Each number is 500 + 50 x the weight over its row's rms, rounded and kept within 0 to 999. Layers, rows and columns count from 0. Numbers have three digits each. The size before them is the row's rms in percent of the matrix's.

# up: layer 4 MLP up, 896x224, rms 0.0555, rows 851-895, columns 168-223
# down: layer 4 MLP down (transposed), 896x224, rms 0.0475, rows 851-895, columns 168-223
up851 095:418440504516504506451525449505450436559515545611589486511507436487585534487504547448588469466537509545562450471498561468616528460492550459476603541480550492510500447574
down851 100:464389526509431518531463441559584387458575399472362577423550486507567475495510529532562499405514604464542575406498462451479557412503540475541462604576463575454457491459
up852 098:411514541433459421431564573527554449501579548541542486601538465560567515555526396502543442499523487421536524556546476464464584577436512452401530489547555472469412489528
down852 097:524457504618551523524458540470602520551480471499610545515505542552515558478462460489483510565405464562458497486511512597565546456468491481500363596470530475462567563471
up853 081:466503537444456571489499472386521405494481518535497504415503395468500514514497455537527408472539566547498471519533511522572487501528507445515534480449493500497500398461
down853 085:510548425572551558568473502508448496513419549386508555448486594551385456476535536482468498455487589451516480521479477519501484507485577467483524550499489492521415442472
up854 103:557599470522493494486519455420595622446443561471509553499481561498501545547443509491503524587555528466488486571484450479510477542525577516503511465412457513459481519441
down854 094:540492500564581350515485539595555496604464500508498501533539448530493546503618578443499453557482527466410561519472511424598472545558467526591423397464591501448501513418
up855 114:492534492554480482477492494530525497519540556562528484417569477545411514510519479551524533474583479528549568507588530460565491518571424530483466503464530503519528445481
down855 110:456468491430419500472500478452519507513411572404550478499496515532425481609488579437447432451496497505564488422587506522498427479463495577512525448489382528593429450551
up856 106:450504494482504515423528578468419438513519547494523437578468472517463485455466486445516515476476558410550547480482493465529498581504444517477498490489572534542548474457
down856 108:613432430441409473446459454557477507402473438383519564429474501558504451502545577545487431380485444511537450586559526551467508531556505499481494481521453435529522423459
up857 100:452410498470425537452507476550518587574398520518564445508609596529523562415509439527520471436478557574572470494623555538461479440443522453462579467496510540533457466507
down857 095:387506477470514489523542485584553508416545444517525470494482509396434412504549514606565531574464549587466560384542499450484495477426440567436451496546511535557506432534
up858 071:521640548500513384488511459495523512476511533525494498459498488559590482593588483552533543507439506506567518596519525445514504487544524652497489456514513497563448415533
down858 069:467433530441560541497484556523467574494568529526557434439459515524540460468454536616425438479508491449457448621561582432444544435530526470453584451547468471490474564463
up859 096:519479428476488552503489518475516455498472505533507464486531445463549541516536540493488523542555437560537498530520587523436494459565536449591540449447520444493458616524
down859 099:469621524472492420513544477564493461532496481565441509475515515443529475427435510468500550421498431490592654549509532496469483459582440448498514540535491488542400552517
up860 086:478608529477480461536530451493497464497484552416504419439582510552432497515533438579479476490548491398514488485454442460519587440511480454548564533442536549567491471591
down860 096:438406551450575497559413561602579509454445565493453543489522436487502449488464526529437474538466528498449499575557626504524554458530519499597494493508474531513508512544
up861 086:458533509462454533524503560537521472479569500503491592553447502439542488521438457362461447446480560522495462540383466525486568489504547550493554592454487493401392480512
down861 087:527531508524539465584383584579518440491547525466467522462474534522471546533503533447564513566495630444477547513538524488526632518529378575484476410436491560531426558467
up862 107:499609444547506511539618642531508500485552572504536491578468500556563537548440485561476486521560507463507505382497452592474527537533507433558478475517533509614418507467
down862 102:480496482523518495517548406459474433558445531504385428515551514475569469416409479518441483430439462589503489415556532506453504531531464543414398467550599432516536560599
up863 106:496499536493478496554557493556458456574458436441523511439498469473540541451476620521523533525478467438454471463488522515446532599491463508398499518545510467402549592543
down863 108:523550442459611407505493457521453488439575511523408559464559516470517560492595470401438564588591477498474482452515474486495518487642525494551423549545509540538472508518
up864 103:506573459482508486493493478562504404620536451479413572546455404482572520401459407561478508470499482410533575508454482494551537426473519489459413463431560552523457465482
down864 111:549556453488465497544500454438442510515488458531557509516604573563428517528504467421534459537544517491497487556512543577523465442563668584515424417522534497462459403420
up865 148:506491474504530489494472478440460577522470552523546409514521496530570503426538595511492591486541461545493505491558544481537464413462552404504546518628518457469555513632
down865 137:524598487617542490525469573606490451485478436557468596470442537446439535522480473445524496521457529485497422507518499517530525558568488526475395500372447376465500482426
up866 103:529449506522510502480446530473528526536612532473529548464491472518568444424493508498486518481423496524501471442525501460470532466447556442480481527417451524596587492400
down866 104:468457504424440470548455542539499505453477572483531471496542534562477549436453521493513518481506578503445506409511487532515440419404505498566472456582467488484573465535
up867 100:455461456454551406557431523466574615434511482525512441520561553487465541481490349525473555491415500536465566533532499540512542528467619492513498534532449519491442521569
down867 092:459510568508416486468535459468402535430555486471465538480606492484488508510562514449523500513433455477506536509479462432473454528460402482535426600559443541485486491511
up868 086:526575436582463436564579504485494535406499449491503514432520453506551555448447575490393484511529523518547572480490479369427451471484464584401454526561472427540565448474
down868 088:559514443459476543514536555477397488514544436485429473581501537463537533571457529555471548577479496502420482518567376522499521500515544366506445486534373567448489515464
up869 095:632487483511482392518481484512464492441470522450503451476494661463543472524478487513486424547508524458463495474464584561497587447485409544473475550532546502494423491426
down869 099:522483483536489527450510558494515497499549526480497547505504485565523525510529479554449556522472569533513509501499511393461437470470555529399487469511408489610501504466
up870 111:480473508598501566467485523412485551565604498502402455478505361516462496494524440538512498556527436537452466457487555561537542563618453500605545478522533524503407542516
down870 117:481565478560503486537500526506560520568496442518551497511491531458448467393458541456587420567543446410572543486485532521565457507578501448595574469519577535479483507651
up871 114:515519565550459468476461492443519503491431527509501487458466646437544554520484573418483561505429531483506511478491544568476580453496531501422478483613607574491550482517
down871 112:597400458581476454518368419561489446450491402531515504484475456473578421436428531514472477519547484419451427538477516522561467480481555489474574509550538492439480512507
up872 079:325436541536555437434515474530514517489540497418507477492496587539605550507472365458515549518546519475538517486529573469576541470594436489511539520595586450503438541513
down872 086:740498523464418503492467516474487638449523525500459466583445521497528512427484592512437487485512437498489507514527447477466522490475587521569520464524522609424554446574
up873 084:447490505508553528518612578509468505594541488481577536456441499502580497442457475502421428619481513551442558512482395549545567602494496461489543539391459496488504554458
down873 088:474463576433437501520406434483568502466491515535533465450517508507514530527521483500511467554498453472553451452550605532465523436544380529529598471550507530492503500481
up874 071:454426632453500472599468554497616462611475394470451475485518448459554465521459506487447480492444533465471411524509437456564499517511619467494545493536499461481439440556
down874 069:446519396576515442595598531578556479439469467460476545537559572499448446499544557602519566555510471497548511496532488456563458507612498575534459482458493556502456445471
up875 092:363499485553500490549573539477489460521488491521461557524558534484527638423558467580485419424555505544533459502521522498417547536498430434449483513458561407576454474500
down875 089:581538484482457547487474503431488412493427487478520503525533456552416476543463549427522445577509582364437530454540507605476519577535512518515430497459438445424505555506
up876 113:519498422597523508433466435464571487536512488558517532502564472490530426520461521582481463505462396480516549456547506544558485530547493552479491496447424461478417470518
down876 116:486494453479553453494558370530571488569459552521499512439460501549495507581529464480491534460470510538499513464537598500469459499464538452462522551452561461488525521517
up877 105:627613427425513483645587492468503583540438488477546446540464463579491506434486425548520632484528546446437551483452499533518446474470425640455529474523510492503613555549
down877 109:469469559556552557507596469495506478622515497523492373539503440480537540566503528456449436447418450464418436409468590509426575441396447480505475521521546460431568526474
up878 104:513453561467476479579546447497572433454616560470539415481431458516425472457491458562445470580438486524457455500471525591476553576594547512540467483528425429461506461516
down878 107:484530514490460429464501428540464495493534554530492462550458431467492479481484494569471447530468504464533445526617578498537385488458537505489529389490546490461511488427
up879 101:522551509537468542608518563474420514427529472530435533538509451458492428470510488560492579465398478385402526495571425563513516599490469514500563451471444456467518540470
down879 102:516534513490426525586573573485508490539482546476418411540490479433618472587580462440417465528496484551479628432486504587551440448555470476477476484499561559454578555576
up880 110:529573448486472567460383479508444449437586532523498503460562454448449508518558493490429467531561455457530428469531497549484511423458509512463520548498564422460631533494
down880 112:510494490513437452542504531598433600461506553436486534572554531463504541556491541478460492427553472460484544455540534513473576494509521472455530488485514528481518486450
up881 057:510497524526440497436513527499331580509499489524567524520465593473484434451520468546572485446568543491536531543466557611392531531441508498500545488485456500497502574449
down881 068:461393507478511486591525495614493457530533555446518402426581426433508530475429467482486458471533452435459459371543548495541464421528533504484463487576543449555507467407
up882 092:553464445607506541464403511520533506497484409600482456523463571602560364555604634511427535536496520415439468517443521484532547545470514487467480480543491468482561572493
down882 090:459500491498492475554489411475547576562476531579579449419561438541524530471456427519462520457496597470466492527560500516556484541476508560441491438483493399514454450497
up883 098:477590549539464441428467465578503455416508463544465465552427465464407525497578542533524411516539473524505579490436475474512449454531471558422430397546451455492395525516
down883 109:533479522444511514493499500540476525494518439540564422539427480495494427483486565482445534566444490551591489506525419476473460447485492522567559513496480530517585462519
up884 105:477487555389596545478419495518555511489567465520420455449524518520497483450490615421481514589538525545559430536365498475551577480388510522457533520458492557542405516346
down884 105:547476534594549408618485440450507551452456498435461473514546524393505548478419480537489442500395503458474462479483571468571479521489518588447508454413429569462480473474
up885 103:463474535474516566575623487490492602505506551491564672513535419548476471496511501495431455441527497551485576502528467548495597572516486477519535531461425512578469470557
down885 102:560497489511529501450526436461504590488522450526564581589508495557447582516445445484685476533475496443500517538536473495609468477488505472457486438555570468507479451491
up886 096:568454486538517592514394565603482463514566474476457500574540508541501497479499429578454486518483470574459520436546427557455541592567420480480552471433472550549483449505
down886 104:462469557463478486384539490595554457484457457517476587504392488422511578515465441486563539441542459508487503506424595519433587562544508539447496539496492388558534481451
up887 114:584447444465555512423505414496478431494521508562469448542512546526563464550533469531496459556606461488587460575546413459479439486564582446490432469541505552510489437507
down887 116:545386463483485607549541567487509521510453527558477471468536519459514438532531534551494493566443502566506488516564521550491456442425412481460551436561548537465495537564
up888 099:583419498432490534524539502413490491445598473467519493434596473618520522545510500447455501476489445669472490554514498473461445452518457505554491472511464510513577460481
down888 093:510473547567660524511365446444508470552509455483490454490581536522536525473499448533586517507601474521562386512441511374522473495554472476457421508460482457475394591543
up889 078:637525431457485552449454455436480473467492479513553549471480593540485469502492530510397564563531578483445453465427568470495543537506575531511506463436594558503489559543
down889 078:442481525504500531457457473520633575537501483518500533513433561532469503425555375486543493446553564380527479594406526498527606433467531498523553455437481651495550465539
up890 108:627504521528530617438440434429492460517602494520474505517585530419530555514463482512569467528446520446503415492495525470479448532368451513473509519575544559439509575465
down890 110:489485414501539484472578454527395511508518494528545534435570602475457556440500411498445551550559431535563489515505466515521537455554514485492507496582578431438455418315
up891 076:496457421550466531536508404570485516495477567520505445574504483507514474492486525497456550388543541508475520504522529469386507556470559462469551530555496411552471501462
down891 072:591517590401487546475505527484471519545495497520505633422503449580537537614537501525458488593482579465495474506410531543537496414448448526493493449488429619505480605435
up892 091:521642473424462434409475470522574557455467507470448429490455449506502508477471479382441470462494589489531491538539489535550463459523646527556558606565483503458473523533
down892 098:450498467499458470571613577602451501507575526415479496471467490503439536555509423584577499586469495426465647569426543515488548549504497431487520508531571518435486499445
up893 105:483500486502486379344543480486590511490578551572487421481499491552546532534574450445497488546452442504499495507522568582541551499535486452498502510498454535508483468426
down893 103:467448620494432605472517542546456528483544496536431479520518521596473512464520385593452389447569595454514513489493473480518488491425578569537544505489513514547489500578
up894 086:544435597380526418534528544427381476467505404537502425446517465455557488553432548539406578553485452574468467470517475562427462492507536513428523533506487505511561507429
down894 090:501456468507569534456533466527555454469580470536587491587501497442557451485497541505520424465470437513479465485438595472513506494468407446530498526578394430483588472476
up895 098:453490468568416430434543462509520441578464622505473476542380541407514446474520427467459547491484565539566541528475505431497456516474526510546485486577444509421488437521
down895 095:548535567509474507503598565407498464508468540525456551417507545511475467488523465480504498537507514376586487588412460491500556457484460548507533501455582549455465535566